Weights of a small GPT-style language model, trained from scratch on English Wikipedia.
Architecture: RMSNorm before each block, rotary positions, untied embeddings, capped logits.
Each number is 50 + 10 x the weight over its row's rms, rounded and kept within 0 to 99. Layers, rows and columns count from 0. The size before them is the row's rms in percent of the matrix's.

# down: layer 4 MLP down (transposed), 448x160, rms 0.0962, rows 347-361, columns 0-159
# gate: layer 4 MLP gate, 448x160, rms 0.101, rows 348-361, columns 0-159
# up: layer 4 MLP up, 448x160, rms 0.0982, rows 348-361, columns 0-159
down347 091:65 38 62 56 53 40 45 56 40 56 48 48 42 72 59 44 50 52 36 50 39 51 39 65 54 52 52 61 43 30 53 52 55 52 45 45 56 40 46 61 56 27 35 49 59 48 57 52 51 57 50 47 36 52 64 54 47 50 49 51 37 48 43 47 50 46 58 60 39 56 61 64 54 69 50 56 56 47 32 31 32 45 44 46 51 48 54 54 58 00 61 46 55 40 67 61 42 60 46 55 49 57 62 49 55 42 50 49 47 50 55 53 50 59 76 56 32 69 45 63 49 63 60 59 56 66 66 62 36 59 45 62 59 43 47 46 29 47 52 58 50 62 48 43 44 58 56 59 47 41 57 63 39 55 41 50 56 50 67 37
gate348 100:46 45 29 59 52 34 59 51 48 49 47 53 46 45 48 33 52 46 46 47 57 45 46 46 39 49 57 51 48 38 57 45 63 63 36 45 39 46 64 69 30 52 34 59 57 47 50 47 47 30 41 43 61 45 63 55 52 50 59 68 49 56 53 55 48 72 56 40 64 40 47 56 36 47 50 49 47 52 55 55 55 49 50 55 41 53 61 54 47 32 63 54 55 42 26 50 51 69 57 56 59 57 42 34 43 43 49 62 40 47 56 47 52 54 53 50 53 56 43 47 70 45 36 41 34 65 44 64 62 57 34 42 22 46 54 25 46 28 39 59 52 57 67 45 49 40 50 72 43 50 61 59 56 29 25 33 57 51 52 51
up348 101:50 62 55 44 58 53 63 34 52 50 58 34 65 40 49 50 61 51 61 70 52 42 68 55 54 44 42 51 38 52 57 36 54 43 37 46 48 53 50 55 56 55 45 47 59 68 60 51 49 45 51 60 44 46 33 48 37 56 35 54 61 44 59 45 42 55 55 47 47 66 56 60 44 34 42 62 44 51 54 63 54 43 56 37 34 54 40 61 42 48 44 44 43 56 43 62 54 49 48 39 64 41 48 63 37 74 42 57 50 60 55 54 59 54 35 58 48 42 54 55 64 64 39 55 41 44 44 59 61 75 43 48 61 54 44 76 19 57 44 47 67 56 38 54 46 77 45 44 52 65 60 42 65 35 66 45 56 67 56 65
down348 103:63 39 34 40 52 65 57 44 44 68 27 32 54 25 52 47 69 44 64 45 64 55 41 47 40 52 38 61 55 48 55 63 50 45 57 40 35 36 55 71 48 56 54 56 46 56 49 38 66 43 42 43 50 55 42 45 44 61 39 51 47 50 56 37 45 50 46 39 50 37 64 51 35 41 40 57 62 54 40 48 51 48 59 50 34 56 60 41 44 36 57 54 40 54 47 54 58 41 59 52 51 42 68 54 57 52 38 59 56 40 49 53 48 37 45 45 53 41 50 36 51 50 52 63 40 54 63 44 32 52 65 42 33 62 59 36 56 52 65 55 54 38 41 43 42 31 53 37 45 25 42 38 41 26 60 68 35 46 66 51
gate349 110:72 53 33 48 69 60 45 46 48 41 55 49 54 44 44 62 41 46 52 56 48 26 43 45 42 46 44 69 48 28 51 56 33 32 62 48 44 47 44 38 63 41 51 43 60 50 47 35 71 41 47 47 51 32 57 50 41 52 71 31 41 48 69 38 60 43 37 38 44 44 57 51 33 58 36 55 41 60 53 47 51 32 50 48 55 50 54 67 64 54 49 51 43 39 61 61 37 44 58 45 65 59 46 45 59 59 67 51 72 35 66 47 54 39 41 54 51 59 48 47 36 50 70 50 64 57 55 54 35 66 52 63 48 61 57 51 49 47 51 57 52 35 53 65 54 45 41 59 50 47 59 42 43 58 47 47 68 40 30 52
up349 105:64 61 51 52 57 42 54 52 64 46 68 64 57 51 47 43 54 35 47 49 58 27 51 74 39 67 52 42 48 44 53 58 44 59 48 45 36 55 39 45 64 43 62 50 63 57 29 43 43 34 43 32 58 39 53 38 53 52 61 46 50 40 51 35 37 56 63 49 42 38 39 44 44 50 66 51 40 57 67 40 57 56 47 58 55 49 51 37 37 48 49 58 60 61 61 60 46 61 57 43 61 39 37 40 58 53 44 59 60 34 63 48 36 45 31 47 65 44 43 48 34 42 37 39 55 31 54 39 59 48 55 65 64 43 54 37 57 50 62 52 44 37 63 43 42 54 49 59 54 58 82 44 47 51 59 40 40 36 37 36
down349 104:46 70 47 41 37 50 50 48 55 61 60 51 47 51 58 68 38 66 56 52 50 66 62 38 62 44 48 48 56 66 56 60 54 46 45 41 51 53 38 56 46 47 51 45 48 71 51 56 46 50 45 63 39 60 57 55 55 41 35 66 67 64 56 56 39 45 49 36 61 61 50 39 49 47 40 55 51 33 38 57 38 45 53 47 35 43 32 53 40 88 42 33 50 58 48 40 51 52 52 51 31 48 64 41 45 27 64 29 34 53 57 61 53 50 51 48 41 59 68 41 61 51 54 61 53 53 42 40 30 65 68 64 50 57 43 55 64 50 51 46 49 53 58 60 42 54 48 52 44 49 58 50 39 30 32 49 56 58 66 43
gate350 096:46 41 54 42 53 63 51 66 43 50 44 60 42 38 59 30 31 55 50 41 44 50 55 63 50 60 46 52 53 47 41 56 53 42 57 56 48 48 57 58 29 45 45 47 61 43 52 48 47 66 51 50 54 58 56 58 58 55 51 57 53 33 42 58 42 63 38 65 47 27 78 41 55 50 50 59 45 50 56 51 39 54 53 57 18 34 67 43 57 44 63 55 44 52 34 49 42 44 60 41 41 61 64 39 52 35 48 55 36 48 55 49 53 32 56 53 53 63 30 56 32 30 44 64 79 68 58 53 48 57 35 39 59 41 52 28 60 43 55 40 38 60 65 52 61 57 60 44 55 49 47 43 36 42 50 51 47 50 53 45
up350 100:55 65 58 55 55 47 57 27 44 57 42 45 63 61 47 46 61 44 33 48 51 35 41 35 54 16 49 51 70 33 55 46 46 46 35 61 43 60 44 48 57 50 74 51 47 57 50 53 61 46 52 62 60 61 51 46 54 51 45 47 53 56 32 59 26 44 52 33 53 57 40 78 56 53 58 34 41 52 49 40 46 54 50 46 50 48 37 64 49 53 48 43 32 66 47 52 53 52 42 53 44 44 40 49 71 36 44 35 49 57 66 47 47 50 42 44 41 46 54 46 57 63 46 62 32 46 47 37 36 56 67 43 55 65 45 48 55 65 62 65 59 38 54 56 47 57 42 56 31 50 35 54 37 63 57 42 38 54 42 38
down350 093:67 33 60 46 70 52 64 48 68 66 48 48 56 61 33 52 44 44 51 44 57 32 42 50 51 37 43 58 62 51 67 46 39 49 62 38 47 26 44 49 47 46 42 41 47 46 47 64 51 43 44 39 50 60 64 44 61 43 51 41 61 45 55 31 61 52 49 36 70 49 48 50 45 44 59 76 49 54 43 53 47 53 32 52 36 47 73 48 40 13 63 58 55 61 55 75 56 45 38 43 66 42 62 56 62 60 46 42 43 69 68 50 56 49 42 58 57 40 46 54 54 54 48 72 50 61 47 58 40 53 43 43 49 53 56 63 46 47 49 39 64 51 52 61 57 47 54 47 56 40 45 38 49 35 52 51 52 55 49 47
gate351 090:50 53 60 39 42 67 54 50 60 51 47 34 44 37 63 37 58 54 62 49 57 43 65 60 54 43 43 37 35 42 60 54 47 27 37 49 59 54 27 54 59 75 45 60 62 30 63 57 51 46 40 43 52 37 37 53 44 51 48 49 49 50 37 62 50 43 53 59 55 71 55 43 58 40 67 60 47 52 44 51 57 33 42 59 45 45 37 39 57 65 54 64 52 67 40 53 29 66 46 55 72 47 52 52 60 54 59 62 49 33 49 44 54 43 44 47 50 66 59 40 46 34 47 30 49 47 41 31 64 52 58 68 40 53 35 41 36 57 53 62 34 44 58 55 49 58 56 45 43 47 36 66 49 51 53 52 43 56 37 44
up351 087:41 48 63 19 35 61 48 65 37 42 56 62 52 31 50 60 39 46 43 42 38 47 31 56 53 57 49 47 47 56 46 52 32 42 50 35 63 47 45 47 40 44 56 70 55 56 64 74 38 69 38 48 52 47 40 42 64 60 71 56 52 40 42 41 41 43 45 63 37 55 63 47 67 69 49 63 52 56 61 51 45 32 46 49 50 40 50 50 47 50 42 46 42 51 47 52 45 34 51 58 49 42 61 65 59 58 55 54 45 52 53 50 57 40 45 48 53 51 43 47 42 43 66 46 51 53 66 20 49 30 46 61 62 62 56 64 60 50 53 56 44 50 62 75 53 46 61 54 61 38 48 34 39 52 48 39 54 56 34 48
down351 090:47 41 56 54 54 51 40 61 48 35 64 51 65 53 44 48 39 53 47 41 52 50 47 42 52 37 46 31 51 30 67 38 30 51 48 41 75 53 41 52 47 53 47 58 37 55 62 47 66 60 54 63 54 37 40 59 63 55 50 47 45 61 49 55 49 51 50 56 55 68 52 64 42 41 48 47 57 52 52 59 52 41 63 65 44 43 33 45 68 47 60 62 44 63 28 42 47 26 53 48 34 41 52 47 48 47 54 34 53 46 42 45 56 47 31 52 64 67 47 41 50 41 54 26 41 49 57 39 60 59 36 34 25 60 49 27 60 51 54 58 65 58 34 40 49 42 74 44 48 45 51 48 48 42 51 49 62 66 55 50
gate352 070:35 47 44 50 57 53 41 68 36 54 35 51 54 47 54 59 49 48 48 46 54 64 53 54 44 50 51 60 60 45 46 56 53 59 60 48 56 60 55 32 63 29 61 56 42 26 49 65 38 64 49 40 70 58 61 51 51 39 50 49 54 33 44 67 53 67 34 54 47 33 45 39 48 56 52 48 59 37 65 49 50 44 53 42 59 61 47 56 53 22 51 43 58 43 63 31 49 39 54 54 59 53 34 42 45 55 50 77 40 56 40 55 57 46 51 63 44 59 43 48 46 49 55 57 48 47 52 73 46 52 55 59 37 43 56 17 46 47 54 53 42 49 53 60 59 51 53 60 66 45 81 58 33 37 36 47 59 44 40 46
up352 071:62 57 49 79 49 62 60 58 50 48 55 51 68 33 46 54 44 54 58 49 51 41 49 58 61 50 41 56 37 42 49 54 57 61 51 52 45 53 31 58 86 49 47 55 61 56 45 58 45 63 45 55 48 45 60 35 45 63 52 45 44 55 70 44 34 29 65 54 54 56 55 64 61 51 42 50 47 60 39 65 50 62 35 57 63 38 49 39 44 38 42 54 53 51 69 41 52 43 56 57 48 58 60 50 40 53 49 42 41 37 40 56 49 68 43 32 51 51 40 51 45 57 41 40 44 50 34 41 51 45 54 63 44 69 39 60 62 42 28 64 40 50 60 39 66 49 56 39 46 41 31 58 50 70 47 56 39 44 49 72
down352 070:47 44 48 48 48 51 61 40 49 64 41 42 38 51 56 63 48 60 61 66 41 50 44 63 41 53 35 65 43 38 57 35 37 43 51 34 51 70 60 45 56 53 53 46 58 48 53 54 37 65 52 51 50 51 54 38 44 45 38 52 39 48 55 40 39 59 46 62 39 42 69 53 49 56 60 56 65 64 33 43 51 63 52 43 55 64 60 39 45 11 42 34 58 61 49 32 65 63 49 55 48 47 47 56 49 28 51 53 41 42 51 47 41 60 40 36 55 41 70 52 59 41 40 46 47 51 69 50 48 29 38 68 51 42 22 45 40 51 37 34 48 47 47 49 56 45 43 72 56 59 41 55 54 47 46 45 55 57 59 43
gate353 095:44 45 53 40 43 44 32 39 44 59 49 63 44 43 44 41 40 51 70 40 58 44 45 46 40 58 70 51 55 48 66 52 57 56 35 53 40 73 41 60 48 43 23 58 60 59 40 45 48 45 46 44 39 35 54 54 49 64 59 67 56 48 52 35 45 45 55 35 39 54 50 45 36 52 53 59 49 53 66 42 60 62 62 46 47 61 60 51 42 52 40 47 64 54 47 48 70 51 71 41 45 55 62 50 60 40 63 46 44 63 58 34 58 56 58 37 44 65 44 50 52 35 42 66 55 59 47 77 70 40 40 42 31 44 65 55 54 54 52 43 59 33 55 59 35 57 53 51 55 65 62 49 30 65 48 40 53 50 48 40
up353 099:69 59 32 71 42 58 37 54 36 61 43 70 48 50 54 58 58 49 34 36 41 52 55 50 57 43 56 60 49 45 47 44 48 50 35 31 55 56 71 47 31 58 45 50 58 50 30 49 57 51 49 52 36 62 53 55 43 37 37 31 50 50 59 35 58 66 56 42 34 38 45 47 49 45 50 46 53 58 44 53 43 66 58 55 51 47 56 49 53 40 67 45 42 59 35 41 52 65 29 46 52 47 45 56 60 38 40 52 50 54 48 50 59 40 56 54 67 36 34 47 42 51 44 41 39 42 44 53 52 62 38 36 40 67 61 49 31 51 31 83 67 54 46 62 55 47 35 38 44 45 58 68 55 39 41 51 54 54 48 48
down353 099:51 45 48 47 61 61 64 60 50 51 50 51 39 46 61 43 51 47 37 63 26 54 73 51 60 44 40 61 45 47 41 38 38 32 66 49 63 63 44 52 55 46 62 30 55 47 52 46 48 65 50 61 46 49 52 52 47 34 58 36 56 60 53 51 63 61 37 57 42 52 59 57 54 48 45 38 49 29 54 58 45 50 48 45 39 53 57 44 54 24 62 33 39 52 53 44 41 48 62 42 38 52 43 51 54 31 49 62 69 40 48 56 42 35 42 59 45 23 42 44 49 40 34 33 40 26 62 39 42 56 57 53 67 43 44 37 51 47 44 48 52 72 56 42 49 38 49 61 36 24 48 62 53 42 59 56 57 45 54 48
gate354 092:44 53 50 65 42 36 52 46 45 43 39 57 62 47 50 56 63 38 36 38 49 51 26 60 61 45 44 43 56 52 50 42 51 38 44 51 47 67 59 49 52 52 45 59 56 57 49 38 51 63 43 46 65 49 36 47 50 44 46 50 54 41 38 44 62 51 51 48 29 45 64 43 55 54 51 49 51 38 60 35 58 50 41 45 16 50 45 57 43 58 55 50 47 51 27 56 47 29 60 37 39 60 61 49 70 58 44 61 44 44 45 51 66 33 74 66 65 44 39 51 39 49 54 64 46 37 37 31 53 34 60 72 31 42 52 57 54 67 56 45 40 42 51 67 52 41 58 50 41 55 45 33 52 58 50 39 53 42 59 31
up354 096:36 47 49 50 49 28 59 52 44 47 45 40 44 56 35 43 64 43 33 34 42 55 47 42 35 54 48 44 31 67 32 52 53 49 55 60 42 49 58 45 51 65 60 51 55 61 55 40 59 57 49 50 71 43 34 57 51 55 52 61 51 54 56 47 50 40 35 42 36 37 28 65 21 52 55 33 54 42 43 59 54 69 53 56 38 38 30 49 41 59 54 46 46 56 26 53 38 48 53 38 41 46 72 43 45 44 47 51 59 53 41 48 63 45 42 61 63 48 41 40 54 27 46 30 38 53 30 51 40 50 32 40 45 60 43 47 42 60 44 57 50 52 55 60 48 43 63 59 51 51 39 46 47 45 33 50 57 49 58 33
down354 098:44 55 54 49 58 57 55 45 58 37 45 45 37 59 46 38 58 57 51 66 46 38 57 43 51 51 48 57 45 32 55 53 45 46 58 66 51 49 53 45 37 56 68 47 65 32 58 67 34 50 58 59 38 63 47 50 57 51 47 36 45 51 43 44 35 70 55 41 57 41 42 53 44 52 44 48 23 56 49 51 43 67 43 70 55 51 50 48 68 26 41 51 37 47 68 60 54 46 44 47 62 52 44 55 35 53 49 40 50 66 53 64 57 49 59 37 41 47 45 61 66 58 45 46 58 55 64 49 63 64 62 50 33 40 74 45 79 49 63 64 50 38 54 36 54 61 48 49 41 42 50 69 39 36 47 68 45 62 45 55
gate355 108:37 46 59 61 57 30 61 50 57 43 53 38 50 31 49 53 47 60 52 36 63 40 49 44 43 43 61 44 56 39 53 60 42 41 38 48 53 64 63 40 49 35 50 39 69 45 48 53 52 59 59 51 59 47 29 45 49 41 59 46 38 47 59 45 64 70 43 51 65 55 61 47 42 61 46 51 61 39 49 44 49 57 49 58 47 54 61 33 41 51 43 30 38 66 50 36 41 34 50 42 49 54 40 51 52 40 37 42 49 55 52 43 64 57 48 61 41 51 25 38 49 58 70 64 40 69 50 57 50 55 64 37 55 56 41 26 51 44 48 69 55 35 50 66 54 45 54 68 42 44 60 57 22 43 40 64 51 36 50 54
up355 104:55 36 47 52 55 71 47 33 45 60 50 44 52 42 47 69 49 46 44 46 58 66 41 33 35 42 48 53 51 54 59 57 48 62 48 46 51 43 68 48 63 42 59 61 46 42 53 44 47 41 48 52 31 44 66 45 51 36 57 35 48 61 43 43 52 35 42 35 38 49 63 41 53 58 50 45 52 56 50 40 58 66 42 46 64 49 40 53 42 47 58 52 55 48 58 58 43 49 45 53 54 59 35 72 50 49 51 39 45 55 57 46 30 43 50 32 55 50 57 54 58 38 33 50 53 43 58 08 34 47 49 44 51 37 45 68 63 32 52 65 35 38 53 55 68 44 51 47 42 35 41 32 57 65 39 61 39 46 40 67
down355 108:33 60 43 47 42 47 59 51 45 62 72 52 41 57 42 52 49 46 54 70 46 56 40 58 74 63 49 46 40 58 56 64 56 39 52 55 48 51 60 58 44 47 57 50 44 53 39 36 55 50 67 54 52 48 48 42 59 50 36 68 48 44 42 47 66 51 32 57 54 49 53 48 53 57 44 40 59 49 50 56 41 58 56 42 41 54 58 64 74 30 35 40 43 47 43 52 38 61 58 61 52 29 31 47 52 38 51 54 53 48 38 47 54 47 66 71 43 43 62 68 53 30 70 36 39 49 36 66 56 41 46 61 52 38 61 63 38 49 38 27 57 54 73 57 51 51 38 54 54 61 29 64 50 49 57 44 56 47 58 41
gate356 109:36 52 61 63 53 51 46 43 48 55 73 49 53 36 56 41 26 38 39 50 69 41 45 53 43 61 46 65 42 62 68 58 33 62 41 49 39 50 50 39 35 51 49 53 48 58 54 46 45 46 38 56 64 51 68 45 41 55 66 44 57 50 59 48 62 56 46 36 49 42 58 47 46 48 41 50 33 64 58 46 60 56 37 53 44 56 67 35 52 46 52 57 34 43 55 44 62 27 48 50 21 55 69 37 60 48 31 61 62 42 38 25 53 39 61 62 51 65 33 50 48 40 45 46 41 57 46 40 68 51 55 43 38 43 63 51 50 65 42 46 60 53 60 54 39 46 59 51 52 63 53 47 45 38 49 65 56 55 49 39
up356 110:47 47 53 50 66 44 57 43 49 48 57 41 46 52 58 40 37 49 46 44 47 59 40 28 52 57 44 51 48 49 47 63 49 51 48 58 60 68 57 60 47 50 49 52 53 55 51 46 58 61 56 51 58 55 35 66 45 64 36 44 44 52 46 55 57 79 60 30 65 46 34 58 63 38 45 37 53 49 46 64 41 61 33 63 33 53 40 49 58 58 48 41 50 61 42 37 53 40 54 52 57 59 50 57 56 39 36 35 46 49 53 55 65 38 75 51 37 53 43 55 56 45 53 53 43 50 42 67 67 75 59 39 29 55 67 26 53 64 58 48 50 45 51 41 44 38 46 51 35 49 21 70 47 41 38 43 63 44 51 52
down356 113:49 47 50 55 55 39 47 53 43 44 34 47 62 58 45 45 49 52 40 48 55 37 55 62 61 65 29 47 52 39 58 47 49 42 61 38 44 47 41 35 55 61 59 54 60 47 69 59 52 33 53 55 47 54 48 54 57 42 39 38 46 51 41 45 57 50 50 66 33 42 53 64 34 54 56 49 30 59 75 41 35 59 56 56 56 46 66 44 47 54 34 44 52 64 49 58 48 28 43 50 39 35 51 43 54 63 53 67 67 51 40 31 37 55 50 65 58 44 50 33 39 34 21 45 46 53 52 46 52 47 52 46 56 58 37 56 52 49 44 71 33 52 56 62 63 48 46 69 45 36 63 42 63 62 74 53 45 58 63 42
gate357 097:57 51 40 74 57 50 56 63 59 51 62 43 57 59 39 47 33 48 62 60 36 57 55 42 61 48 65 43 51 34 58 34 68 58 51 59 36 64 56 42 28 51 46 58 67 39 49 52 54 57 36 39 72 57 42 55 46 37 38 55 58 53 38 44 46 52 58 52 50 42 49 60 61 53 63 47 42 39 54 71 57 56 50 53 33 58 53 42 64 43 52 47 77 54 44 44 41 46 64 65 49 53 55 36 43 34 41 56 46 46 54 48 59 64 58 63 55 41 54 52 46 40 32 52 55 65 53 69 68 62 34 50 25 52 41 54 47 44 40 51 65 47 73 46 57 49 59 42 48 50 45 59 61 40 42 45 62 58 64 51
up357 093:52 47 38 50 63 54 47 56 32 50 41 42 57 55 43 35 62 73 63 47 37 30 32 55 42 30 46 61 50 60 51 52 54 42 37 35 50 44 63 61 38 41 38 51 55 53 41 54 52 34 37 69 42 47 51 50 46 48 52 29 40 54 52 58 35 57 39 61 51 42 52 47 44 53 44 48 63 52 51 35 57 76 49 59 65 53 46 57 35 54 53 61 58 55 65 66 43 69 43 41 63 33 42 26 48 59 42 59 59 48 40 45 53 50 32 58 55 56 36 44 54 63 43 51 39 41 47 33 45 60 58 52 44 46 19 51 37 69 61 47 51 58 42 57 47 50 58 48 54 52 52 50 52 40 66 46 43 52 60 65
down357 094:65 45 49 55 62 43 59 40 54 46 28 54 52 50 48 42 68 50 57 51 62 40 39 33 59 37 59 61 48 44 55 44 59 42 49 54 53 37 64 64 36 35 52 48 51 39 51 51 48 38 50 46 54 55 51 45 42 57 50 44 51 50 60 42 56 37 27 40 42 44 47 52 54 62 56 53 47 62 56 45 78 50 45 54 50 39 54 45 53 00 44 43 61 54 44 72 52 54 50 48 65 45 34 47 49 51 35 64 47 64 44 44 47 30 55 47 42 56 56 43 52 55 37 46 42 46 60 53 46 23 40 54 43 65 47 63 62 56 52 50 56 45 51 49 52 51 46 48 41 51 37 39 48 31 54 50 34 56 63 57
gate358 068:55 56 54 50 41 54 61 52 56 52 52 29 51 34 42 57 53 66 22 51 48 35 65 43 52 41 54 46 48 60 63 55 51 53 50 40 66 36 33 49 46 67 45 53 52 41 59 56 52 40 53 47 47 40 42 52 43 38 46 52 41 53 47 62 33 43 56 49 63 56 63 53 62 56 52 40 49 58 41 51 52 29 56 34 45 39 42 56 45 71 45 51 58 48 51 64 30 38 45 49 70 56 53 69 44 58 56 44 50 26 49 54 34 65 52 44 55 49 48 61 51 51 34 28 66 64 48 55 55 36 45 68 71 46 34 51 47 54 55 66 59 58 48 34 68 51 53 36 65 63 46 46 50 48 73 52 53 46 34 40
up358 071:52 50 50 42 46 64 32 62 53 48 65 69 62 57 43 53 62 43 66 52 42 46 26 54 70 37 45 77 45 46 41 47 29 40 39 49 51 52 67 58 60 57 49 68 45 57 58 60 54 50 63 54 39 32 42 44 46 60 39 49 53 56 40 27 48 37 55 51 53 48 64 43 66 44 58 59 59 59 46 46 38 62 41 56 42 43 59 42 57 52 38 47 41 57 49 39 56 41 63 49 49 35 61 65 58 41 52 37 51 51 67 52 55 30 46 56 59 40 56 54 53 38 46 51 53 62 49 29 43 43 50 59 49 53 55 72 59 49 49 61 44 47 79 62 61 47 52 40 58 36 73 45 55 57 53 51 45 54 53 63
down358 067:58 49 55 58 48 49 50 79 60 63 43 47 59 53 36 38 36 44 39 34 60 67 54 45 46 37 53 61 58 39 35 61 46 58 63 59 60 32 40 52 50 47 56 48 48 51 30 55 56 60 29 56 51 62 30 60 54 72 64 60 57 39 45 45 49 63 51 76 41 54 49 47 60 55 44 54 30 39 59 51 44 43 52 45 54 67 50 32 66 43 40 62 50 51 41 53 45 48 42 37 58 54 66 49 29 38 45 39 47 58 45 51 62 51 55 65 67 60 54 51 56 47 62 44 68 62 73 54 46 57 31 42 40 48 57 51 53 71 46 44 38 37 51 54 54 52 62 46 36 47 48 40 51 60 48 42 52 49 44 50
gate359 089:49 42 48 47 44 52 55 57 52 43 52 50 63 48 40 66 52 44 62 53 30 43 45 55 52 45 50 41 46 34 52 43 60 46 37 58 55 31 49 46 37 63 27 66 48 49 39 65 48 59 49 62 35 42 44 41 51 57 51 59 46 60 43 62 50 34 47 58 39 52 72 72 53 54 64 55 56 44 44 35 54 58 38 78 43 65 65 54 60 47 41 55 61 37 55 33 52 18 53 54 42 55 57 48 46 65 52 62 47 37 42 38 60 68 54 67 40 47 45 58 57 56 39 57 33 56 48 26 50 34 61 52 74 47 53 59 62 33 53 43 48 49 56 63 37 49 51 47 52 39 48 50 45 34 53 51 51 47 47 56
up359 084:52 63 45 64 49 55 46 26 60 52 56 44 59 53 53 69 61 47 49 67 36 48 38 49 29 47 42 48 39 54 46 41 57 54 38 55 63 26 54 38 56 59 55 46 44 49 39 60 54 40 53 46 49 40 42 43 53 27 47 55 63 50 47 49 48 24 41 41 43 47 55 54 60 43 59 71 54 54 46 38 54 52 28 68 31 58 64 41 50 49 45 46 55 39 51 60 48 42 66 66 33 50 52 38 60 56 45 65 49 55 51 50 38 51 40 58 49 37 50 41 59 60 26 48 46 44 67 60 62 49 32 47 75 48 38 53 54 40 61 41 42 44 54 48 40 59 46 36 65 35 56 47 67 43 61 58 42 42 56 37
down359 086:62 58 47 52 57 51 45 56 46 44 55 47 50 43 41 38 41 43 41 57 51 42 64 38 52 51 58 60 43 56 59 61 29 48 56 46 41 74 58 68 58 48 62 57 42 51 57 46 37 36 56 45 56 47 48 56 36 50 50 53 52 35 52 26 50 57 61 62 46 49 46 36 53 44 46 40 55 53 44 50 24 44 44 34 59 34 52 46 51 99 58 59 48 55 53 66 37 72 54 38 54 42 51 57 45 43 39 49 67 63 56 67 53 39 47 41 77 54 65 57 54 52 59 41 67 53 55 64 57 59 43 57 37 53 53 49 43 58 61 44 57 50 50 44 51 65 46 48 50 53 38 49 63 61 44 44 57 51 42 45
gate360 082:62 55 64 59 41 53 42 40 49 42 47 48 64 44 35 52 49 50 55 52 50 57 60 66 35 45 50 34 59 52 44 44 63 63 53 29 56 60 27 44 69 52 45 48 53 26 59 65 61 63 32 55 33 64 49 64 55 30 46 63 41 46 59 48 38 45 51 66 54 68 49 53 38 64 56 57 38 47 52 57 51 52 65 44 40 52 42 60 61 47 41 56 49 54 57 60 50 36 49 38 48 53 48 62 52 62 49 38 48 38 49 60 48 59 29 58 42 58 39 62 63 39 61 54 50 74 36 60 25 45 37 55 53 42 58 67 60 52 50 49 57 46 63 51 56 44 61 55 47 57 38 37 42 62 49 54 64 65 31 47
up360 081:71 68 47 42 36 46 46 58 44 47 38 50 52 50 60 42 40 49 52 53 58 57 54 33 37 54 54 49 58 56 69 40 79 51 46 42 55 64 58 43 47 67 41 41 52 47 49 47 51 80 42 51 62 53 40 60 47 49 34 58 28 38 47 47 69 62 47 52 48 54 47 48 43 54 48 58 63 59 45 53 48 57 56 53 50 52 54 56 56 51 44 46 51 56 44 42 59 54 53 28 45 56 39 56 47 44 42 48 40 56 55 48 61 67 43 45 55 45 35 56 75 52 71 53 56 53 46 63 44 57 21 63 46 50 55 65 41 68 46 58 57 40 60 52 57 35 53 50 42 54 25 40 57 47 67 77 48 41 40 61
down360 085:44 68 53 43 47 40 67 44 51 44 21 49 40 46 71 53 42 50 52 50 29 35 36 41 53 66 46 56 46 33 60 43 46 43 57 26 48 50 61 44 33 37 33 53 54 40 47 48 36 54 37 55 51 41 43 49 54 54 49 47 22 43 62 60 52 82 45 57 47 51 47 45 62 51 42 58 58 41 61 50 14 44 62 63 49 53 54 43 63 81 44 56 48 45 52 33 58 56 38 47 66 44 65 60 38 59 50 62 49 54 49 50 51 46 53 41 43 52 49 58 63 53 53 59 48 52 57 56 53 48 44 47 68 48 40 45 48 69 47 46 62 50 59 49 53 40 48 48 48 44 65 52 53 57 61 51 49 56 59 44
gate361 084:60 43 47 34 50 55 62 41 36 56 55 55 58 58 45 64 52 65 54 34 57 54 57 51 55 60 49 26 32 59 56 56 40 48 38 43 78 55 63 59 69 42 63 61 61 50 60 53 79 45 41 39 28 37 36 47 49 46 45 48 56 56 52 54 54 36 49 34 59 58 47 64 56 49 50 43 60 55 53 40 45 59 57 55 56 54 45 59 51 63 49 45 51 64 48 63 25 34 24 48 61 46 38 49 32 51 57 40 56 49 54 42 56 48 46 58 58 50 58 45 50 44 69 49 51 51 32 44 39 52 56 48 55 62 43 50 54 65 38 64 34 59 60 50 67 39 43 50 46 50 39 49 53 48 67 62 70 52 63 49
up361 085:52 43 45 52 60 52 43 57 53 57 49 48 44 55 42 52 44 46 46 55 53 25 53 42 48 50 59 61 48 36 56 45 48 55 60 53 44 35 37 45 43 51 45 39 45 34 46 29 57 34 44 50 44 56 61 51 41 59 41 45 53 55 56 60 61 67 51 41 58 64 61 41 22 46 52 52 55 42 42 67 48 55 52 45 25 52 51 39 52 51 55 41 52 46 44 37 55 50 71 72 64 41 38 59 58 44 58 54 55 56 58 55 55 64 46 35 61 59 72 50 57 53 44 38 63 50 49 58 41 46 64 48 38 62 68 54 32 51 74 49 50 58 33 64 31 61 45 52 47 67 49 53 66 27 44 52 80 48 57 54
down361 084:47 49 45 50 48 62 42 45 38 42 27 55 48 47 52 55 60 45 39 57 59 54 52 56 34 50 59 41 50 62 54 54 38 57 56 44 44 62 56 50 56 58 37 47 57 52 58 44 45 48 66 48 37 61 48 36 47 50 49 57 67 50 43 61 53 70 46 47 30 64 34 47 59 46 60 57 52 37 62 49 64 45 43 53 68 54 51 67 53 00 56 39 41 60 62 42 47 58 43 53 46 49 46 55 74 51 28 27 42 57 45 56 39 53 59 60 46 52 34 52 63 52 45 52 54 49 42 55 34 48 48 66 48 35 45 27 31 52 48 50 39 55 50 60 47 49 58 38 48 56 57 55 46 50 29 54 37 56 46 43